Each number is 128 + 32 x the weight over its row's rms, rounded and kept within 0 to 255. Layers, rows and columns count from 0. Numbers have three digits each. The size before them is the row's rms in percent of the matrix's.

# up: layer 9 MLP up, 704x256, rms 0.131, rows 528-536, columns 0-255
# down: layer 9 MLP down (transposed), 704x256, rms 0.124, rows 528-535, columns 0-255
# gate: layer 9 MLP gate, 704x256, rms 0.126, rows 529-536, columns 0-255
up528 094:099100114114132133154165164199172124111111100119152098089093054173080153168112149123164164142148084104164204154152099177102128134112170081113113126159169185120142092100159154118084145137171130114143113176141074130167130086095122144113148104140149105092147136124101092164091104155142128169071124086136150120085142171126089107129139175122141141118161141190154144090089141133115132116123151144166125127239089126101101084144183083124098188038112141134143114194078068108117094137145053109166131152126134160123107168122133120099106110106091139100155146125056122071142102106091110138126131130157098149125130116121130118162125171160116022165181154081173165108114132086113126139150147081127155109094098114121124198202183111130170133117165120104144111151116076140118210125151176
down528 096:148140138121098100175078162156146081126158102145157165131087159136115103169102127080156124084147127125159166099134166158106185166116141133141134184120114071112148035181105100155097087109142098102127118200146117224186129122117123120158146143177096151137083044125119188109142151153144117141120123092099177106094060181191124171165066142116148148086131136123128140182105078106134132132100159072146133183105094109110110078164165093160094114115109145171123138075056112117061102148149130173122102133168103119219156144141134146144095104123129119131107101102114145088174163126140079136174149169166172170092098181161099112173141187115126101134127114132143079117156133116136179134107093136177192132145118186151128195107109199169096142123140107147074116149138125124121112144115111
gate529 101:089108137136133107075082149113107172134090078090150153117142107109079113098119131172149180095085151148125118133113199168126111162050177162120112127131115090125130118117108224094247174156099135124147095122100180111176180142107099142147140140139089139130127097110099138115201132077116130153149105149114214083158159131080128117133135064072098160095144179123166124156149074110097133130161077114102141156109186152154159110110111080099110114131133132129147084076146175145123073082113147140142091170117158110106117073112158119177189115127122179167122081127171136138135128136063128137123157180144149161140123121131176115158128187166122167111149129094084101156085094068091166140129157107074087155164156181137172127157147145129162104115111137139087121213133168095187142122120126
up529 098:182152148209116118083095118088224074130099118195171085130119088129157107130096121136112134090170126110075132203145137113123144148149102111169134104112062106171061120100126149141142156185163152133092081121134147149091120134116122112167125172092142147121167140146144140135056155110073136097122100132172135071129136149108132116111107156113100101122136076138170128110138112101075135032120051122113115106191115109111112112138113177103103092148074099076112147120138052108121115155117063087082142115128119160094169138139086138096159069142108080173120178093091150140133099118071142143156138177138075139160172160174135162131138075119099158104144109163137131163132193046117116139106103110144112154116150146131190131145150131169129120186142117074118157098166192093161099151136070
down529 104:176142103128125124149130129145101111133116134065151150178104104140171185150146202182137111119145117156101047168096112135134090106140129100116151117069098119142148132150099120131138131165144056123124090086097120174120082125129083160140104059110113173162083140066176072134156147115063141124187124112175093134098132109132128114172212127134116154152128079095128134135120129091123127130160178109134108121114124079122128122192129142123162097114143148110145157098167133119187167121110139097142150173180101133131126164135056115170155163142153100173169211132099138077092098117132100174100152120166214140151062131136158060142064119098145133116073086192107145159116138115157161096162148114175174121066119138102097157122190099029131126157164154061129156098076117111104134124133124
gate530 107:122166112116109126155093181163140096159141110140107117133153120150052117182163138220133156137073098084103101135092136149145161161122106121118047137136158133193172126110095148131159127116171199138109139109050110124096161096158169090118137107156157103092114163098120132096109098137080094085097078152160167116155110084115179141099142106109145135132129121108146100198150137161156171107120125124123134184113115184164116127138131129151111139071142138131140107161106152068134126098135121132176103141127149135107193162095143089092079176091182129133136123158148148098135126071140191163156130129137096106095122234191106112106232108112115136093179159065128109182107162117133170124077097173152121169209120163101070137097100155164144118110153117115162200076145147136123108112177114
up530 098:146066143139182192075131147099148114094150089155102107110101083106121131121089124159142095121116160161122138108215118127145124139127138090177088145132193088144123155143126097167108116151108133136112205160145076094122117125152120096111156053116124078098133125164097111094093149124184081119124138146123140111113139113139135106082177147148163112168126156148128126138100093169137120167147088143129195147102161142188133153107094149200170118147115150140089169099155122133114127173082129134144161101109153050184198072147162188104108159069096085092163148056105108098119115050138131163179163094116141124101101069142130130112152199082066149106160168095131061106166081175109158153155093128063101171160097148135161125152173129098144123144145196094168102147117082134113113090099135
down530 101:089150105115161094138122099146123099123135124138125117124152093112119144163072158123154071106132174128133127151096140143160153114168099148178140151133126063121153144154151164174125051077105146119102123151136129116079094130173071117190167097104135102145049087099131159152086147120166086136156111141130073097116127109163185071115108175149096153177159137179127140183152105115070183141162117135101126157130190153164093059131085155127073089174141196072089154093148134071025147105122115127171104122138145130099172079124192127111072115093116138116138148074133084107115112129115132131132170125108145074124064145069159145149126125090144153167181167019105097084167157141113143099153108136081077098141116115145098126153152174134131057124150116071141138140135104154153142152089111
gate531 099:146151146101083117132097140105115084163169104110121134113111125092135115122104119149126183201106119139128143097201116126163183100100174158144122096115076139133159114160147079101119183147194113158118150138119171106134140129140096091155162093085131126122093153138106122111141123118174142105113097107139109150168115098131066119124073123143164134097120073093080138128135156183146135144108132177127136120114147112075090180101108118164078097178112100140145104208119114104113084127104115170006030143135142141121101136121145112127152136096205110149197127093094152145088189094126137115097198152129119151137142142078111152156110168149102121106038080095054131041109121132141082139136185177145071149099139149173142141167172125160152110109143116097142048127125200129170137091140122
up531 098:112122147097191197069117111152094096106138131128115076161167109111140170061084171111136185160121126120104087144095108149096099065170139218136156111227127120136115161139066093145136147096085114095140115121160158158123141126109165100150154148099055117180104137034160123181116139102086173132149141170111094075167146137111157114107151143120136145133112106095123154196153132193070118169119160126131150124105126140135136114150088089151167079080192098149139107149112095132120091129119140114134172129144055193134135083141155148187120135177147145138074121098101188088104148077088162104137088135151170146085164094134082121086145163170118137130144146165125099115137119089077142106127139136143146129155155084145148106099104193186153141175120183132150140167103155165114202155102132
down531 096:107161149126176136123132148131128138131157108150054085149160111107101113145097127099143072134169109104098092110192153124126119180146194155153133120077076128085156160067136112170130097102094163127139183109182138231196147139120103124133091089071121156109107116112089159140106098126057149092098152140092124127108062093116164076129123119118127052145094024136167130123134112130115141122169159129143115128146161198082196087111205157132094119148090091104132143132058108143205103024109104176106115127065184130188159125101154104089130147138098165129133137083104124147120135167123138109124108164110112109132112147148140073100166126102186108127142074116137125103145081070107094159116116070120132133128140182088094139156104148119144155150105158125161150135146133142148121110185149
gate532 100:091101050166167083145109140144147137125187128113042164095116134159134123118171123171150210131113134135120105140152102181159124076118116182182121108151175127128149133109151135156144110173154161117123144101162116124160114098134096076078096155150152147121085164066082150179093102161097117103093168175134211048148168139131130182125100170096098142164157136089143130153116123139117092093114112138112057154127172149136160133152161116118072112192104142130146082116180133089126132161182118121137137085072162126120208126070139089144113112111161146132119110105114227118087140135104161108043173130124205148118147137149142092134089111133125109133109144175181102176190087129094167113105104154157156095100104100139159131098093129194111137127126149078120114096145114125199145124177139
up532 102:103107131132158150125149119102114088125170108134110104056143087036109140101109098110147085140168102059137102189114165088122117108200096172178070173134153120129106167121120104101166172183161180114141129131140139082136125103131121096124116173131112085112158133127144134094139128110178129118117165115151196193089118158162134087118140127153104146147103140129098092146134121139113078147152110116115112125177179086223152144173163163153112128121093058056167136159039161093115095072128119122189129108113160131133111114158156097084108086115086149170102081090110187137204130119173125152120120177127163118108218125180102056112147091129123159158124149137148076109161115123188186138131148099084083137139190186129126126174081109142170152127151110099128133127109123139136139175107116
down532 098:136112091180122127169085162128102106114143123127074175118100177095141129120141153111114083142147076161094132112108118109119105154128116170161123113092102095176101200121153120107120136157189181148160042101100134122133112106163147100111105090140152115126139120150131228115101090102136109100162117117113087066179089146129073213129150166096177113183142137134089132110151133092084147176139086136128042132106116149104123149106082163163070057165174117147183128159167069113088081153159133088170125059141131125116129165125112121128150141131122119147135123147142170162145174094191134161184159139086156179151107102085118139113070147127128118148131148158107103134066157089144084079125138105175162125189149168133127072082095161130101163108179129125121069146111141039121169101171113
gate533 099:142153104101131137169109118135171201035135096107148121160116146118122115140106106104118060148102121082117099086131103101150146107143151183132149127117110129136128011154129122109144122152129142105154148124079100081130087132126108070186139092182078168087142109109139102153176160121096119086130124106100134153144152064115154151201147067121150107158152124078072121100136168117096130136184109132148161081118108162207151104123087118213176102049135164131078114143136102144133158158108099179083125087123110143164107080151133183122068164176121134107139123107125143156090126084098098136123185095161156121091119110126207154047162121123084115153160145139144123152115102152117117140082170194064109070138172135109095156121102106165094065122068139111114123131096136147102145159140156
up533 097:152146097153120104120092124077116050136117101144160177115071066153158093077127122167168131113117103168139164083194143170193142127148110073170130096143110146181085115117125135133116084141133128122129098103107145160070135168129132126137133149118146171142205123193153109079072111144135094132133177110115074109128115138083122103097130116163146203138122201092089172063145114085133104127108186067123155142161174076152127137117126156078174181173128126117121108131095147135115103149131164158125148155101140150050103076092117116144168173078167146133141132112195108161172072181147145151131170116125086227154131119114104139135138111155140137116160128154120119109197123074078107134086057118119072164094155109127138116163100098153105111135168177052069149125113111137124105107148131
down533 103:158119096140193091142110131067105147129135147091045194145111064088138102129134092111127170166128114156128172142082136148083070131170095137086127135119112135167147129090070115148168134067131101124112076120125110091137176142136051173135140124144158103141078147132143094105142119130087079105161141098127128135198092118118134080093074113090125134150153167152107114097120118087058128097132088117177138146159091109102146146160105215080112142063113135049178178086109113121100178120132141139142120171098077114078147129109037060084126131084139112090098115181132144140178154117080133105139136102096131167089132088139117084155087098146162143142117119117081137169150166172108126130219143128118118133200151108181145172100119101170116129086138137138089176144102115106113072112111113
gate534 102:089142061152225141121057123116107079106137078111150120137091082077135132116105167127158121097173113105104078208103190092091138126103167151112127100128194163117161159105132055116099150139126133095105147109098165060159133128188166145061142139175123106133144115132124106137129165144103111090166126118117101101144124130131098113145145108097098123149139185127099131146148118073083164122159092133068182096092185126130140106079099157214158140161097124085103111159098111139133149215118170176093122136152125136127154114141150092186104145123152101166143166127113156094192133139178094104153139138086123085101100109127122125150155069122141133154149173089120154169179115155184152129124105116125159085101087202142129140158135125144146176179108188136160199163056100199117137146125129
up534 112:152120108175102161101098127100136150116209211121142107147181138146110071161098146166186124124121123156158118133157162156102122140130149134114087162082135121163152141139152130161166115099113119062159088192116060145130144146149147144145137128220185104140120150159074116111124167141047129090174134183136148144149122097176146088132133137149147208115092152160111116053157127159088148092155156143152136126151152099150121157112113069138127124148120117115120168165195052215114075119136103162100088112165122167123083096155121151092122107084090140136167167131146214189132128147164171129097111175137100106115067146108101158079088151106124164088103074112171140081110114110146092129147165130138198183101123099136159165147135121124103097118134121103140144134103162092191145183140070
down534 106:113168074161156160089149115128184124098159133124122144126208180130114096069106123118185072094115123136114129065140145111116125080121125106062173165129132133161152110087077125208109135145089079056098110110079106119155105114153142061127156166136129189128078123154052130169101109149158131137129135104143187166130128150149157059144154173137158140113108175141131120133171129146119111110114125108126149154158093123127149114149133119113156129080115142107138078161142168167118140091146171169124113166127075139113151042099118106088097132133119110123163093116148160087116089118128116129153148155106161123170099205154169199111123117159123115123083089092094112127125095142113103072160066087073230132088129080163153120140136106141153090158096130099035075204152096096111093152112157
gate535 099:126143102111098145124147074143128077143118128050102128076126119170135154157124062163114162084147141116143084088221092130140116166146134197160129158086098101090128092104180158108101168159113121131053131120146088161122120105160117159171110103062129173165147154147100119110185128076197175132158104123120140095122123117168112126120097130106111150159111145143112129162125158136152146116146116132188112113138125107137170067129149173093142088111134142073168139143150125055131078101131124130051137138144057173168112201148080073101187096132149118144182090117137182121096165141151112135113140135110088171072157179106170120172118109118166140084098143104109138141084104103110143081096146099145146080138137121139090122133193118213066118203133131159129077122150139158133173089113052
up535 100:145143139151119151160109140101124138076088087114104169145145084094111190140142112168154144088131115132077123140111162147119137127133136164178154128197097214148101161140112181101164128063181102113133148111104125122151142100148109150047134107115146142164141148145128200093155166137131173122091160115124169176121090152175139138082121101140147115135153083066117151170153106134089130117136099086202172135130105096088095110116175117166174120118145111098120112084138109161111119198171213116143128162159093165082067105123150068144112099145125132112098218108170128155146160099133075080193153108108136070155087154114188180159138146154101113108136120114107115112062163130160067128129122152124071137105156137187149091139141132130091129180036145116076126127183151183101131159096093
down535 098:127105161124135157066078173084138080099112180109125150095140131151130169070148133124121088099098117160117112127189141146146160130144193161130080122163103141143137130152113125191072131144123174158082153134126142106158074100107152144125119149131106144166106083136115110112060130132159136130138136124083159148139156152122097161145141082138157137041169103179115108120215117104140158152146173098097138103126061084101146107059211143114084117137095169193153171175116133120078126074125151130057088154132126133134116180135149122115097145132113111142177110120190171070129128119165123173117187196141079145088179114137074120184126151093122105143056113162135093134133054122137110072134089125138151128109105102088107186077152147147136127201070069115130139108110080060124135124149138
gate536 099:152110094172134064173156124155134126097129135155193153184062130108120136086114066126078107052102127072124130136159118157122201131137150195093168112121122164085078096109113154145102153154129161149130179118124169181145105099158119080151093148193125119092107098105141098108122138125172139147108095068160160147145146125146043136118098156153106118179044141115078108152098098154092102134123128160145126147143166158100106105149224046197061057087065132108150112157106133117111054158140120085123159095107112171084110151145172131096144108096133116155095097148120144238174108074168155092123129104143164108122177191113170137156117139113115125092148162116169137117165128148140124138122119094154143145162129113162117118155107139169144153131165175150085119137136130126141098147115149
up536 098:112089105114162128168138158134096145134110121080135133125108097094108154228078130112109106177154116158112058113086150158110049129128181121132170118102140172127108101115150156085122186099097245164199134187136134150158090092102166117168127151181115136139094140221163111117143140186114150118136092153154091151142136113125204118129210157168121177086125096161124162108161109129173108080119129107131101133103103118076112154117153123153095134074104072122140116102126082088114143149178148056105199166103158099154083095147076141144145096093083122123099095106093090149150153100150080179155122164116133142138079143168182136136114115193108124136101115128096116112151101164106164087152178099110102143121184168115131132177137161149128133133088190112107082107140123077132149126125130